Weights of a small transformer language model: rotary positions.
Each number is 128 + 32 x the weight over its row's rms, rounded and kept within 0 to 255. Layers, rows and columns count from 0. Numbers have three digits each. The size before them is the row's rms in percent of the matrix's.

# layer 7 MLP down (transposed), 320x128, rms 0.16, rows 80-151, columns 0-63
099:105081138132213126069145120106129053149124143122079089118165106108156143094074136103083088121151124094097101164141156137127089147168089129147088125141125104126104135169092115156176202118144128
092:162119180116067144117130114135160141094172105141122100101136119147145022128156165103165091119164196155129159146205070112161165173088130110099185127133140103119146117140138100112162109133116064
090:114168151149104102132127128168125093182145051122086161108097061094081103103166106149160167080070128129114056092137133092120151150144110137142221165115090129170138139151162082138114081141111176
086:152089218152164078106172134136131101121119081086178153158122109155145137152089129152139074110129104108063141162119167122116098092103149122117082139128159169117056084079106134198175137083100164
093:187140043132164150126112179086069072106129101106117197111089086139125140176171145110105126132127158097074111155123175096156097165207111104124133124167116090082129110130099113118167122143104176
092:187096151080160178143145171136131138118153164152120160127140106130151087170091110065177147126126124040160026119123124118120144197073064120145120138104129112164111091132144133140107050114073092
101:094080119144124076144081135066134180109085056123128090096152063173088106118087082115085113156163177134131167162132082145127141103169129119144108112185129153192173114053066122173144099143130112
099:095121140114119090100100182113136090135109069141127116120122104112201146162141097105088109166150154146127075101154161100129180090182154107180128106117116136119104143093131070180177135138140060
089:144175103133095126119073116132126119096110102147181089178138102094147132139127177120150158142139120115117156201151158160090153054167144151165139217134128141124127174152165017165109125093144143
098:096094096146128144109168089103137111116140105209142162190117100097130147135093149198092116103150072111156139154158101149130129143119168119199147108119146130150137149123144122130114121130129110
099:169129170125084134068115130099180123126145178117085137088078083136122093105164117122102175124151099109148157151117101160130152176142137125137131136127190133121142181086097175148169134143140162
098:155158148148101113181106098089192090156093160152100052130173150128089143160167117120104110205155116110151134112137148128123150108116123092151089107200036089145149155135124159158136122088065076
106:093066155107106152104124114165190102119115118138132094154072095177140083083083149156158146079124163140181178085118105066120095122136113149146050121120171092138145136045186160187118081145129152
102:126131142146157088153117151148159148118157166159125097159099141141127127191110166133135120112174106145112159110096127137120155163092165151140102092198079148115069070147055105147116136070148119
096:053140153117092090130139106109127100176131101112139162091113167121138192077085113140082138037128140114117100106104131137135124120167161190144159180201120140103147123165125077109136134160120123
087:126112132096128133132135108082187171141150176166094167133157109141185085119146094118126124082155146185141177155140133124152106138098110101095121172130183130135085125157121196147139082146127165
091:117127075052170104136104135108131095179150092145094156136141133129134147154099089135096161168096137100082102105091153096163122115142189141101170147138105159126092153112150110131148136130142041
091:113176144146164123066132108160060111058107121146136134111161103115118154115155163139119118137100112106095115109157102113110132104133136114143058074077139098067118143108113071110082102081096083
102:134147164089106096116140067105139179132142116172131124153194139049152111140144166143111140124105157105144145118122147108135062140129110135175139089122159061144126110130147095134152142179104062
109:107200121154038137137123123119183093187151150108120161136133117105098125125128110198094147083091105133164117153146155076161107191101118128162165166135134136156058163170070143141123141098092107
109:162116076070094184140100117133101101179116112130167062115108184175081180154070140072109118085156109096100119128179070151166170092182159170127076156150127121033119113109098146109107132137116083
098:161137128188106131163186095145111100127098125110175178124097168062124186119131171145172093109126093173155127128125128150133109173120147098150160112171105165104143133080131150120150128111047145
113:147132184121108149126112110097106119082089105103127097105137133093179145170142087140160124123146144086095094074102129086112129121119133126113097111051088203131158082104164103145150126140103130
092:192163157128157090139129089122113210166156160121155104147071127126119133158153102097114136145144138205128159167162083125096132110102204139084150134150105112137134125154120126128119134156157172
094:086095153149090108130151098107096113136107140146114148109081131130142142090154129157148121142112123184120153135114115104138152186183101132110105072084094159071140209105173156145160142181125163
109:148176145215093089188156138141102224098121143153130059140144121181068137173124150102167111091125126089141080131128157110157111138142129125111074148128114163156100075172125141107121117096108138
092:137241202134176105153164147163105123124153144144141161084148108139114135102123145116162092124101170113130151190082147166131141148135108148149153156164160069116079120153150117203168132101127161
108:125103183097110178113120150113093152079078147094113112105129139085094081142153094083171141106135134110130149126090150145116181091113112099101097057122164120155114109158111120046192128122148094
095:103084138149109103195110089158145110080099206108131119103158127108071094099119139117140133157101077129138139136113146207165129142127115136119063112131101230076165108130103154151100108113075120
098:147114104157094165119136101113101160120119114107094120112107143159105092172118098098095130063142090096112109082145088143124190143093153166119109101081112146112111108088075164176113118155222168
110:184092140113183122115115098119120088086097066074144194119186147104135117156106134115143118113157113093112139139139113120138120137099110101215108111057090140118128160149140051152176089072129102
099:122140130105139167159103109115139106081093093182127095113183130139143140148191082122108134148160170152152117134080146157147103077130147140077114131093125088151153132113161115118134182142115157
093:125138099154185127158087125169062074134117101101127183151133129134144135096122118105110093153107135089119119121137128152131077093113132148150125139170156112139079119159211071141151149068108131
110:149113147097123151162110141127109163171181097149138137092108082138119098208068137093136113094125187178066160165146090133129116139191186153111153125129169164113121103138138154174121186092172158
104:168121106104145117116120137162140132129104083162166117130106130129145100129124101099145102153139171154099146058133105214145148123104104156207100134058113210097060124071098147155184112111128083
103:091119145124091107131077130143101117082161137122110143140127127101110207145114180173070144132097114085161099181093142131113119117101118114109183121127098196103165109128151167143126081148123126
095:089108103093140084116158111108128098138184091081208088122154186152180124130166168118171133124106152163179122179065144162110126090125104115080097180088165199109110126118139122109134177096093120
106:070128137138100209100103174135148131121111083129181174138124091075118148159087142175085138152118144107160170094089157043142176126138135122129080125180176138093139100122139115145115131141128139
105:139145142091139097125182130095137146123097113134137124184113103118162108135156092099063165110131160144100148067145136084111152135105132145177056167083173131123101156109141147144148167188147147
098:064178134152125142052198119140079106168170155106160102156136147049161125107083148141128143101143145055168155097114122110142056133122142117148164095136127158119110168146095127117118119106151172
126:103062156177099151109148089117083139186106178179113114044129115051073129134115133089129139152093101087127110158133072130122177132110122125116102155119119109170192142136136182056215102141104127
094:115099141098177168150169193168056074116176148124141082122143142100124163155146161117137125148086123208095162136182072123125151118152141080122136100110112060103137124169128100106147159119107155
098:163171118123108103170131096098113206113130113154130115161109060137134111131118122123203093128133124116135136197128135096136192125167091139164094097075112194118148124105168116174082086111090163
098:067162094128129145104094144106154089153113114104142119095068141137138130136156075117168102163128151149130140110138160206123140070095058122106124155200168164137127142120140102163125108184108092
092:025110167139144107106098103187133140161116145156124134100083097060153174100161183131120101164110068111120126103172177124115087216096119115104113148159151126177107149128094057107088110097101134
093:081122200117094152156158118083150120139097124104172089112164141124143078130143125106154091142111136101146107105170155160135129140153108094106129082206199085167166140136145085083069150173088093
107:176185097146155067086090130167085122157084100143187137165115111138184125128111155122110082082143110139127109072122151133107192107121221132103110111080087129106175082096160161117134127115173160
090:165122168156121116152109129123156142152098141068131144155139158084113193123111153180173090131110045160044168062103154181144111104129148090145122109084125155167109157170050126121106127081094146
102:115080119087176104132170201183160127110118119121120110057139157148138110082167097160133120099134113140145116157146147137142105113044107171160117168099171126166133090089166126155180112100081081
093:161141162034193147110154120065105151167126170092172144126130182142115126158198123162150179098104164112085101126112062154124155150132130159108081101144176195142101102100167122108118166200175155
107:116158083154093156120149129131126193127136102139163071104127140088113116101138118138171177193139085157119128118179107106118139157100162125132138062195097114090188155140193111157123114098178086
099:105180136136074105182126129099053121155099143078067058096087110137148165169135134127124191108068118143137098131130159135135083134127105106128149141116136160160128130149114131152136095142147157
096:077155089121096156204114097154128125146135151132157181133141130120152130129073164167113112074100103158151109149075125169148165135127162119177087119055088168156157068139101140098118077127098080
097:158081054126148189105172117113121144171158137145142068146157105166140146117165097146104140071119137130081115114156119154191194140105081108117114098120129107148097131152133200137098124108105138
092:130106198115114195130114160149124085139084121151155193169168145121155099062086160145131078094111123142116085191129126112143180109140132099134124137150162166118185144096071111160137123118180177
093:104127113123107140147134102123075115137156102082103126134131116116086140150173089079127122108158155102120065144153126111135185106112132090084148101163175144106135146114173081140089115128147186
100:084118105169106111133128118149137099098128105154134173105101132218123088100117069120134151065122087151126156165174152120176078106166118050139110097138133135146104194128177156142070079099057125
089:098105131212097105156106150158146172116153100147062110107148133172136161127100211164115106076149093141092104135145169067052118151116105103119154163135138098144085154186139091139164098152109066
081:086112112125140125105141151057058153161134103110091076156141121149165166165154096126122156179162133117146105130109135091146142129195066155106092087182119111158139158125092129141105181170147126
098:185175104154105156131133116087113116072098126139130046118115079112163106139171127153123125078151155146143151085146118205108106089069151146121151109161097166146109116131133156117102110093092118
106:145116137239110083161112118073178139061125102097176136118081166115073126135164113154160083110170114136074101129102132176130104146143157133080126108133180118108221093139080108139143181172159100
094:133125148088145045163111112079151132105161162100098105084173196135080145100112136127153196128157109121127123143097107126124099158126136135106189143132140164140137145139185160151107114143118171
097:221192089142136143142143176065088106139153136123177099107108115133149118127140147169146112139101144090140153186180172075113150151127133133131129136131139115074066102097096159091143160082109060
095:147134138109152172115141137143104107150093112081089120191123171072166136145065173160059112099068081118159127116121109115040154148162123085088117182113113145127129102179123153117127102139092047
106:125147089073122111094172104130152098117186091152122099184127058118040149052111105100083138094126141064156111115046125105108132163139096110167149119098172104101171109170182199160088105171136139
099:106141172150141088127110109127091157058105136106138113121143106113151232069181176155041063139167145064088114192118100116130175129127167110117138078144078105100082144075105114142155146108139147
100:134180130075138157142179141089170109181149146180046099090171127142154150129151132111176126109107144099114113134144114166104150174127177049148196077123102109118078113125186152108113147159175131
094:154139133124119118148120113177097126089142120130098146177074104121084196147125143132159071167065085151053109097163116103130116109084062124141112113176154067163152104136068053085074134110110110
090:208069152080082175168101152131175142115118175189135157152130116134115144095138127105115151174126160146101096114122114160183139132103162116106196115123107096095125138068132199097096111123135197
085:112075110171100080125143159096103130140116146142125180140167117087141202121122100131129096092099119123155132154088167104112159092166092119157155118186129145170164207130179119178125126092134162
100:142106163172111089154129098128085092061126142113118086122129147116128168117124085125155137070110157153128085160134166149141136132155160120168108118034104105095142179147133122106175138154162105
097:199168106115196119117131081139134121124159139154084162116139102099124168165112149137109123126108119108098078169139097132098084149157163151100092140110179115169106157118131107133132134128111165
# layer 7 MLP gate, 320x128, rms 0.162, rows 81-151, columns 0-63
113:153114139130127138108186133104095123138102140124136165084113111111141196134107104117114161096107136168158079067160143136093104121146082129171135116178099103124075111087165210069119103121158150
094:172082202105105114194159094194154117086149155101137170126139135152108070057142119081098109054122144103123133076164157122129159127129138118131126121143161179101190120124089071089088132137130111
086:165119113089127080139116109146144146123181056081128159120175089050162182179185149147134199158150150164124106151167153116169111097114113088136153113123168127141146190093180172100168064115090151
100:127180077130118149159116164144093088124117102105094093139118133131154153148175208104139062183150131141149090130134167022066098079160086147135113135162146179116153142130145149084176121151136141
105:123126103129140101137180143096126178108096164151092146152122155107132112139157136136144136103159115081140064190126089115128110172158125130056095189117129134156055142165114196078133045073155108
096:083125147093160099054097105124070154176130074127098179140125089170107200147136117179155121078083140128102142149109117147150090098106117106079090119130074157151169134144123132097176089119146113
106:109164147118123197159139092154111199143145190119140142137140142154069142115124083156169171084085118091132186158106128184187083177070127098113155133148139116096121133179086200133116166144067194
102:096109075129100131159145142079143119158110107091117109182098127174177142127113164135143171126159107141133109150119146097114144123128084084165138077076193126114120172133187131090112104134127151
098:116234111115184114124129119193141084098142130095141105066173100158165142126098095097135118174082202169116108127162087109132150087137089095109065123142139069119148182172157149113063144188124158
107:163158107121086162112092108122097149154121123135216100158166161138199182142161147134153138075133112157137097113104140153123109141099116147033168110146121122111136176139136137123066162150087121
117:109091142099164118080154120122056143155170150069072149124106184157118130092086121114139162119106118117159158152134078097073136135083143200060165175146098132120127128180095145100144091141086106
090:133135088133126114105130122137160098065147115096167134106127178134140106146116143126170133127145148084171170110181116127152122162211123155136117163082167089145157176113172147142089152220115126
094:154174105050134109094153087124141156135183179079131138132120153118098156133130097195066180049103158120116129063133138095123106121154149185111087132099119100166080122130133124139074157113111124
103:109117114100143135117096157187128146101121181094145143182063090106159117144124187100159169136193132131164160123140098113072091177107127092158144101110120127109108091121174142111040190144128182
114:084146095086152151105132140143155149150126147114063195080134054129140135151170103133113161084109091141141189153127150111159160086140093184169128194135102114150090121168145173102092136171136107
099:144122107121091139188068099138191080132147116120067129135149144110156149128147107074075135091127131158087175130165156211099084165148205138106144146128080115122101181083082138091090152122164106
107:112107151131162080121115080132091202095106152066153158092075166082104079139108119108162132090136134165122116119194034149200130131121133163053117123133157133134080132140066125115138160130115153
090:132106155071174131064098166076165129102109141133128136160056106078128115133078103124155111153136131155108168139106093144100097144125176193129141075139099175116086165151146124126148156124104124
100:131161083097130131124146084106176176149150160148157165174161124062108173189066138190098127084128101149094050075185138125126120183103148112084111156115146094155103165165090133121193147080126144
100:119131173098117101123168057142126106133090128119157103081163188114189080151141128118155153026169138140118130129186115101113089163120151115128123140114100096107130087063165126086200180122122104
095:119116092140122137152103164126123189128104157099092064075117100161101056214097133151123174071127159114163096128164101127092168125136107151126095161184145141100151138132074140130074151091109118
115:093175059078130165137133131127187117161150191104096115138139099114118129063039161160080158121130080178193151152127130097161137116128155115146093145190105122112114119143164167116097126136169132
112:116154148178142117161123095137118132141197168106091143136170104099113111131147091101177154144101103153133090116145161103140136195114143123136129166154136113095099074233104112117126133136143120
099:118105112110144111156164115143164127194157105082131129128150131115103121113111156144048125110150145180116118065186139097104090160140122100110125151145143190123117181150129109113171107104155105
093:112088149113193137098102111168126134107093115146169140114103154141131068136134122088132101084111217099111164197190117138081088129086094104067126110124149111022089155077099126114168206150049172
091:127122172167121145108155142137140154178155172063097113107144123135110081179138094118113108131161108124158123126132093200200155134197110038108101097161145139153092097155120063153096141124142175
099:131106161098199145159123185138158135153141197103149092109107164170120149166115145088146163147077131143181226103125148136151101152189162166169124099162087133174125148183104162105104122163149163
109:122185100093156143167138083096085117160188104129122160155170131186131172177122141102135104170074191105121105168104146168117086130092122080148150105153083135151170127118153133165136088071112120
102:159184120092101156139115068154144107154107125130116127123128162126152163090125155130094184078136103204152102185101139114110102155014105062098160119108072081089148168130149160112131131142164100
103:189111133094139130127158131058127130134099103149136110105088175217125151106130151172155125060170128185141132143085182116102126150184141058101198061158154125157142172104151146121104113094128109
093:147130100120149166133144114099156133171152112073163094117136090112142157115117084093105130161139120094064119127168109188109194139101095104105119127150129100132162140180097137140068152075151114
088:094101118116134119137091147138121090041071145106078107155129129129123139160106168183114125133146160097120143139177135097207205080143147112150104120148116127121047148122086161149078078127114124
105:120110168103185134090112055110121111113119120123064149140154144072074167162091148187130159156146085124041141181160137148106175125107134096136112113100151126147108136130138098124158124119119134
094:104091117095109112115111093096045127124192176180125146123101134186165089147066115181133154065136121162101090160089087199084146093096118120125125068150093107132117099076098077099148122103140100
093:139155122067129099127061095163146158056159118087154172160125193102181156134129109144186113118093129140179136125140145131113135097168130161093117073136123140155133130086130120156108167105132060
092:105150128116137152112204092120176123058118054111165113149099118182147116153188127126093110140149122125122072155157113153101101149192122121127128136107121111091126132110118135122069117136182167
098:101148171123162129151166210127111119051135133117107115115095155153111125153106132120127138098132157172087119145074169193070124130103099149124154133064079141097128114165113089141122122115087119
103:122113081111109156112149159134140143097129136146128215098155107144107163118165114153218161167136096106184101127158147158117117125176089114145191072110108148164122090100143102108108125151155174
091:112136173116146110107187128119152185178205163082083206142150144129151122120135150109149117090127095096129146119166087143127056101096096098117167131114186138110107143119162131085083134161114168
099:096150141107153073112110188106119114183152127096116111121140130159092140103134127170165125162192086133127130111151083087126177192149078160108136143092099141164096083154131142157134101098129155
093:107180107137125118154113046144111087167148105084113136081162119118131109158067116144132116134159126142123152079162117143109106099192082057121134096165134140137168124138145087083106116148104143
098:115182140078130133113119112108089106114077109125140150102176184102145084107105125091143127109089114159192130201154179156076121074099097153111120136084182113073100137123145098084172129065123154
092:120111079104177134129049163181084132125155131111087123112132107097128181111131150184169105093093100134147131107131180119161145137103097157160099106108139147151166126152100148133124095111143121
107:080170111087110107143127114186125100108096131128120118112071122109098169088087182144100134087103117096105113142164112072152077139091104105089186126123086200142059160117153117066100115120164156
097:165095075127169146156114109155112146092180069129134143105102089130160123168078110115093161091078141122106098066106152101141110146175121142108126091100123189157104148141073163158079095077133190
099:083158079090173130109096078072091178047178130170153113101128096087124152138153113183168154087138101143168158109126123162131100115138110131110131162136123109080126106086171087101154133115085151
094:116179128169143158133133155119092108142126147096145218081179091100121079141135135129115092087126130149117124153154119144153094164108078085103093166136177072119123152117095129111102181180130126
095:171166110088202143159144110187196097221113127150098116148108082159107088121133148092169145179129162163112175175078111123079114088159141111160132105179128140107111132147060128129150157129169171
088:131074095166106147071112040150121109088178120133065144130094160095117160114058117107088133115149141134169112087101174138101104077207113126139177121141134104144136149116156152113125044109147118
099:090070160119147192186088172131114135120140169141164118189155135122096129163123168163138148124104121134096090126139118143139037109096114165109132139201088103076110094174091147106108162149141152
099:140114135131141143140137106072140182122121123112142180061086130135115119115100112111070122091102085126190102161153126197185096123120069127128077106162143150105144078138120079098100092082137134
107:174100111119138165108140156133060155156150139149144132150065161204186171172114172166108101122147115148113093075165141114108095162120127129162145129120073129140123140130172191057133102109101174
098:154150174094130095073153100122066137149117106140174213092075098143074109098085129137142168106147114085126134164110132081084053166075157101144148101162126135083160165074151100076171201119093171
098:143116058129115110128075109151100181135147122174104114144178139087094108175119118129094196132132150073134181091102140140132078150115154172150138136141112128079111099127220160105101100132079184
114:139101152130123161094135096066129159114158166079093135089174120080165157184132125133171138101117072133087137118167085105084085151118151091063097141101167132137152112132160116131114108164120140
090:155121119136139144128145114177052179174129188135153124197193157119145118115140166125198076092200130108142157121158130190127046149094145144067097161149101103112151107145130125137155135124161115
096:086113173079159225090122172223134153074107137105155188136126101114086113140152141163111093116145148129121130160106146106181144111128126144172119097136115183130144144133139131098118127117181070
102:136144127068130192119139118038137043156150171123119128140140104182180123167181084140140131169152150125096087141106143069165088121116118149123089098178122118087128124184109106142110112157137190
090:168164082103112165157176044143141099125169111106107088086146125086150099099122137074179125167189156141146085085066118157135122119125102088089119122104079176120099087117158162089133139113096127
150:108078140088117196085179111150108101139179155142098129111110085107170117108108111076115113112113133136142141167153118101114137113100122135175114153130091138155005171122160135077113108082131179
090:140133145086150131097195104045139140155165139079142135107142149141094153149118083135145085084168132138145147107121108174127125119187081159079185154139137118096166131131165226111105054143077179
098:136106093121190180114190176150133098133144146117150150073147141147147107171140143098063115130129090094099181119133070086126130141087153135103139123143107126089139123129115155098074082115115173
096:136156107103099119107074157164108182162136160147186086177084138108102201084171182127076073134094167109154137040169143108101125110145173104107114115132127169090112137158142146119095105080168118
086:146092169124141108145117108131132118082109115197111169110151072128094164109102122141096110139123090129106153157112185112163160165159205196040141078143153099016124149111148068081139160070084164
092:138128128081098128154129107079143138051141129127121103103072089104099096153137126126077167124078143135068106151128111143102111161163040079142151052107184177143073184091154171132118148079148110
096:098094103083114161105143069124154148122152208150139141139110085069089143146164099081119147105172078097148124160112081108084096125112124158188154123127099201125128090085179152071119154171138146
097:179168127164129069059146111061089154141099160122108123135129150125108125128106122089086226114167173144176132093101103161135147126139099155077048154114141160130101075164100108106123081146200143
094:121160089148162152175123131128118106164094096079108135125126155185079171148109114103075139104082089175154082139135151134115126101151060111135151133171139106143127142095151120143166155089128159
099:146192170112057137147115113136118101069124161090130160118131151089092153105142116100146170156179139125140035096085147099146110073095058131126161155194139122147134133130103140130102132166147113
098:147153151161123145126146094126135136092128103122082127202058114179123127118144059148158172026100156120145143144123109130129100139166129141191089102056115120068118179152149158160076131097103137
099:145071097103170091162125116163167131125145093109097130119158052050124110122203110137136160107115140111125070162119168127092088134189115115121136165126135127163134153183150143104166102129103205
# layer 7 MLP up, 320x128, rms 0.165, rows 81-151, columns 0-63
111:167149154156095155164120145095106141179082093096156099140164121094174154134143172131149115088146108124149047163126119087115145147155174158165031155130156122155182097103043124131130132087102110
092:153151133126135094120187045094161111130109143100122164103122149117146082094113161116111103108148148144161180207074162148155172143118144112112072137160101099134198140085163105111174165101134180
102:102137037109138125139098154142096148072145106118058134128084142124077091197126143082128148160078145107128160105119087186106111110116125136133209148092083138178225194138112168109103126152138118
078:122141100115121185113151091096122106107143161179141135133105093131132074106103171185141159111149123095132155133163120217136177143126159066096128143080112065079135170106145170128146163065130143
096:132149081109114111122128198100169129151140143108133132129132124148120126065079125172103170118062052117167174085151068136160144165119098138140170117106165100108188082169106136138087118124147139
095:111111137216176104175156175152135220157169096102122146178142148146116138166162156175172162209139060103147120113171119170162100141130165119071158105111158135118151115103131153131142154117157086
103:106137127144096140053124133122093131096137166101125162189121141143123087166103175113154157106138153172116140168150098071148129115086120142110152138117162119103188083181142101094132125101124168
090:127079156157171169129133132116093071079091137133126087068177160070153145144131162165148158198160118083087088093176096118149126139078110095129195130128101111189162184146110144105168169170150144
097:128170130154103095073129149163168164153108151092091116082113146108158166156175181083149123197182233089087161108198155142135121157094146166126176103132137110115041101157100106112105102069153140
102:129140068114074152068134092069121110104069112156173174081089109112108101108109119189141127141128088077169126096057118130129170155108107133163162089109111194170149136193162104097183151158092111
104:188089175129159143120157131122107089086060099076127068152089173170157125118087075142118141080142130113144157106118128159097143151102086112092102133089170083161094144113132161114148156151135107
101:118093084113114115098128195164082110156161117135147153177136122196132092075117119132113156111184109130151170118121116122139156164113164158185154098119148129048101147109142138149125140180128229
102:164089103134157168103137098172110186110161073122144135129126102138115142007120126149071101074054127156136115148142123145146128060116103121115123169112105115145134103109118112186094106126150100
093:145104202145146115119061171148126107154086223157114082217150118100152172105132115137166135156200172145150129155104149155055150184153119129152111101102151134066134128156138108112187099136062117
099:127078174137114166104113118119145045130137095074099078155134164121080126126148134164098141155152152171079180108113161138107123130181094113141067145151148116086125176110095115158206098134147112
091:078092084130095125139117124097190119177064090122104204111093067123165146110138175162145158157130145122112093073100077061144182161096175131155087133150161150136118136135151118146192117115117110
104:111087071157083199084124117105091122183204114144136139132032109160156128130121135075169143089146129174129142093114102161141137128124068165115204092169150129129080155139154091133111133108139104
104:131015117117096145116174101121162158070132066048071127093138125113134131122140105176110107102121130137151203184149111111139078062144115139122110124132153077122116164121135141121156186100141097
102:068159054140132121078074160133155129176137137131172105146109103104131157079181156176168137151082141138086092138076097088136078122134128136141136068095117072188126175119102184151096176158144159
102:136130058107116134139109183164085165132174105120086109136108121137179167131084111107152129135085111086124073157059143053143156157182125169181091149087127116151162115179132134128138128128122129
086:177141150125107145160120090140150128110093111101147163161119118188175126117168111134116153188155103115123103155119106159120061138084062090166123120091112170121160135143109132109091199178146134
121:109179180176172110115109115079186124090094100130190131107115074127130099105115158145181067146181076129066071118110099171064157142157101134102154135094173074167144117112144129143116162063149109
099:076134134120123122088173154127113122127125141115130133133123164103167147085144136178110133051117142126183163106083165095206116161124169147126112103107175152146116105124111101119085123140182175
110:080190185120111118153140121109103112174116098142148180090084150165145155109144143104161137158166117152138151154128125135202147151120164109128094072088109136191116172116126139080184145170088125
105:157121164126131048159151121126210136106130151134095090133150134155036127176166103066140121143142129092139161188180149128156188179145129131138129121103142185114131129202121131120097129109095175
089:170106110050098104131150057133103101152169139144155093107113147087079098104170129150149078105175086138134086162144175182057062071120087112135134156196113118079159147126101125171135179117159126
103:147153176162124177184107152131124114113078126126106115092120164174074116126101125093131184131115133190134194137138184096104145142123093151136208083146070149118100174140139128134104104210127085
096:094149140091107148133158119097178175125164059114136142153092108135108201156091138090100139062102160139132114147118168132125145129154078098104223117115123134126123089154150098141106177134106136
103:100058072136101182077064104108108125080088143110187057146108126090125142129104103153123122120168149126173098095036115102137088105129031142145142127159081128123165131094139141155131094139071106
106:114104089110184108164125153161095063099101111089090123096124161158124105128101098118183122197118040111179136140187163132137131135105083111163146145068118177144075149130130138161209100104127191
087:138178137126114091143126096174139153084151132119154144155057186131068166135146087142186103144083076089089117106132106122125135100058158143149146111147161109134142119128084133134083168110101217
091:148048132120159147168148140124135124105108097147196130088107121158163167153118114123152161127131184151100122114109201118063061155067147137114145125151127075140120136192100178078097153113124105
109:103151123095150160108119134151130124136172139165090123170140129126098140188161174137105134172171147077111080074112111081149155125137134111198180143095107201117179172105133120114117116172104165
096:123145114112134165179156111119127119130104175159167130167105129144116140105070150066125171127168120140133168144154207135130168091135061152172145146145091139155112099130158184142094120134181127
098:138137152136142137166147131133162180160140134133138133153085170132084136098135103155068123084103116163202133159140126144165090134127098178137143115165077153132123129184116185153093191146179132
086:172083129164127138080111112146105157153173134131231141159170117193151154120110081115197126110120131134126145074046136187128131124123144127135162096175158077119103107139138097120132158129124118
115:127179121086182192123084088094153139162159092150143205105124041115080148118112154117135153175131171127093177127102171117174154137110104100184114078099140148141145152153168111140194126142115123
106:140197134189143097156123141135110123125125151102129135183108199098191170113064149133146134071115114161134181199111089073129145106148169146099062147112095168124084112118203146162194118093158123
099:150125103155100096114078138095090163121159128145094181168179148102122129087060140088118125143100126062096128136131139182087124172161178145135144100150112131123115053074100071167074092102170135
124:091059121171082140139173101193142155162084125132147129119122228089118093182105142077134109120104138177066106162108114132109130069156118134107111156122106148130193153125159148056131132147147097
094:112180099097094139116088160124101119149077146108132124130136089156098096126165155097094108150104112120182087124178165057122165145108158081074099181131159123144100109166154193178080140080212144
106:120109148138177148090161144161119126127119113150132138114123117110107153136154090166147065173055062123138116105142130112146102053137147127081144122120063106156077087094116141101103101104102176
099:088130109147165101151124160151188073125136109124092137115116120215132099096085102151139123099063070117087075137117113148093076089110162144145136156143115128156113134067106081176127098124103078
105:083081069105184112133091143162152088098084195128089154070080084135097111146162137111137115131180116133106110110124135088171089139129117162083106109121147109100064124158082150106097113159171113
086:163077143150071070124177118158058121145118150090097077119142126136107174112093095187090114089155110132125110151140091074158111079182120086092100164155087117090156180087144118143110094141144104
095:104113129081106085081157139100152041164118158147169105123099078134117116106155157173145108065075153126116116131135109121206190099127182132113159065083172116103154144182163187170143081138122161
090:155126109102170092124133113134159176146149136120087122154104097099145171119122071138089129109132158054085102128087097127169096141176150128127154139132102122162131124132139171140045097114124100
090:137129133087128127159144151143070177124145160127127060088135182218141123115128103149187133098107169137137163152122134131053128127089108076097113146172125160109176062123100121080114090135156116
091:155174078117174129158138079177156158105136081103151140135092139179117197182136111131107164112156115141158185105152205164141083110101122147131071156168083049111120139135138132159115102113128136
105:134148102171118100130114174084116095102041098086172140086099172066110166080112130132140113106093135182082117025152152155148152129102134159054136121098107149152123142114201134137108164134149138
090:089099143182052166136195121132090135110131143107177152156133140101157187103116133135120117144166120151138123224133077138120061142156107137119129134194113179087136137180161076114108131147103172
106:157063119163133147103126162126174162076110150142148111155110116150147118090126105106132181115057095085130164063159131073053166113129148110152154110141136122094102106085133169118100143105107159
100:143144125143144142163117144138105083133111088140076154094148096080149081181129067144082123167116139186063082121146136087133104146102150112125169099172127151124192168097106175102189135172092112
095:141145127132096144108152105112167167072172175071126133102105150177120141142206126075131103087134061157206130164134173155143092163129116157124093150113117102157150143142103139190125126136112080
094:144147092111134159148145143117137079168120159166125165108131149120084097136094168113140142109164087165119118149125107170132113088157165113132163119069096177211198113129053130154068152109127118
103:176181169106117138134108130124083148153179167101087158103191184123102134102191177094127084153144166072169176167091088127128112168075164158133135146122101106122139171119113064151125100116117127
101:151118089090149144110149211097060096141065096121151129180098126176138104085168114078137180114176181092156143165165124116107145148091098142117114130148132165170086138091090161132084156122154125
082:120079105137105124194087115200152149102122114113127122118135170073052089124120137126089084157082045127145148120158110157131165113144131145137113119131129160120088092092082090115177128161158133
091:108073185129101085107149079120116149224171168176045141209090123155113133109163106132086124165113118147169102128105165108143129151158132138146095106088163106121148075131129113100108123127065199
093:122099105025193151105097148172136132183138185155093161096166107121141135131041120098120137130093123109154105110128112108165101117112157127153085136125129138144081144157185063163168141099029137
095:112084049186083112131113095079132121143146155132159133126086125140174098154177089153178102143162090099129115149122133126155144138173135190093138128103099128180092147144142105110125125087132133
097:125132110064141105168123112106119124096141117130127127166138112131136125137122102209047105144148091125091064099109154114098152160152071146118138116141095155113129209101156163118214181103189155
093:111136111100129103106090061096152195140170133097175145143184115146146208095168144174127133149159142166088169123118151119165147075165089132228115123117147071135122164166113155137067107110091154
108:117049126117161162075115158145091151131158099140121105149185078128139196149123105152142053143129114140202068124103151197116154154126149164121166152111121082118144160148162159121048136121117148
088:108119152148118138147139127137124051123170116148127213169137092144064121113110136108185095097094105166133137116119138126087114141132139098157105141153094120144113139134146160118065151087112107
091:107122187059143087122116097117098114215184172153143163116160111102085125102094094116124164117168119090124171167193157158064053098076116155109144123196143127092102184151081118090113123120149150
092:135063108149081160086124147153161137097091124151149121142232145159151189103118164171118140139155127134105137173186122137094119140074075146108107126089150148141083109135089098123135100107085158
095:094102110124191119113148088102065144109090090122153126116080117103138135120118069148105139120083098115104128074179118073164129147111132123136123170125105105068147141165115126132127117060126118
091:133128113155126135113106188132127145178163167148137081121167141148166143076137115195109131097123172194145114086152145078177119127186153072101126175076110084093110176129136121155062159106130172
089:156137121106086175115095108149160114074152119111173116110143125133135150119088164083108085151115140168182168092141078083166140122179116117131115140178205138186124111078132111117120114170162175
096:166108157113186122145157162139170144088110145046153129133162116109080124156199101205114158123090147157131077122151140152092144114150162101136085113082127172196140137142104135122112151086123152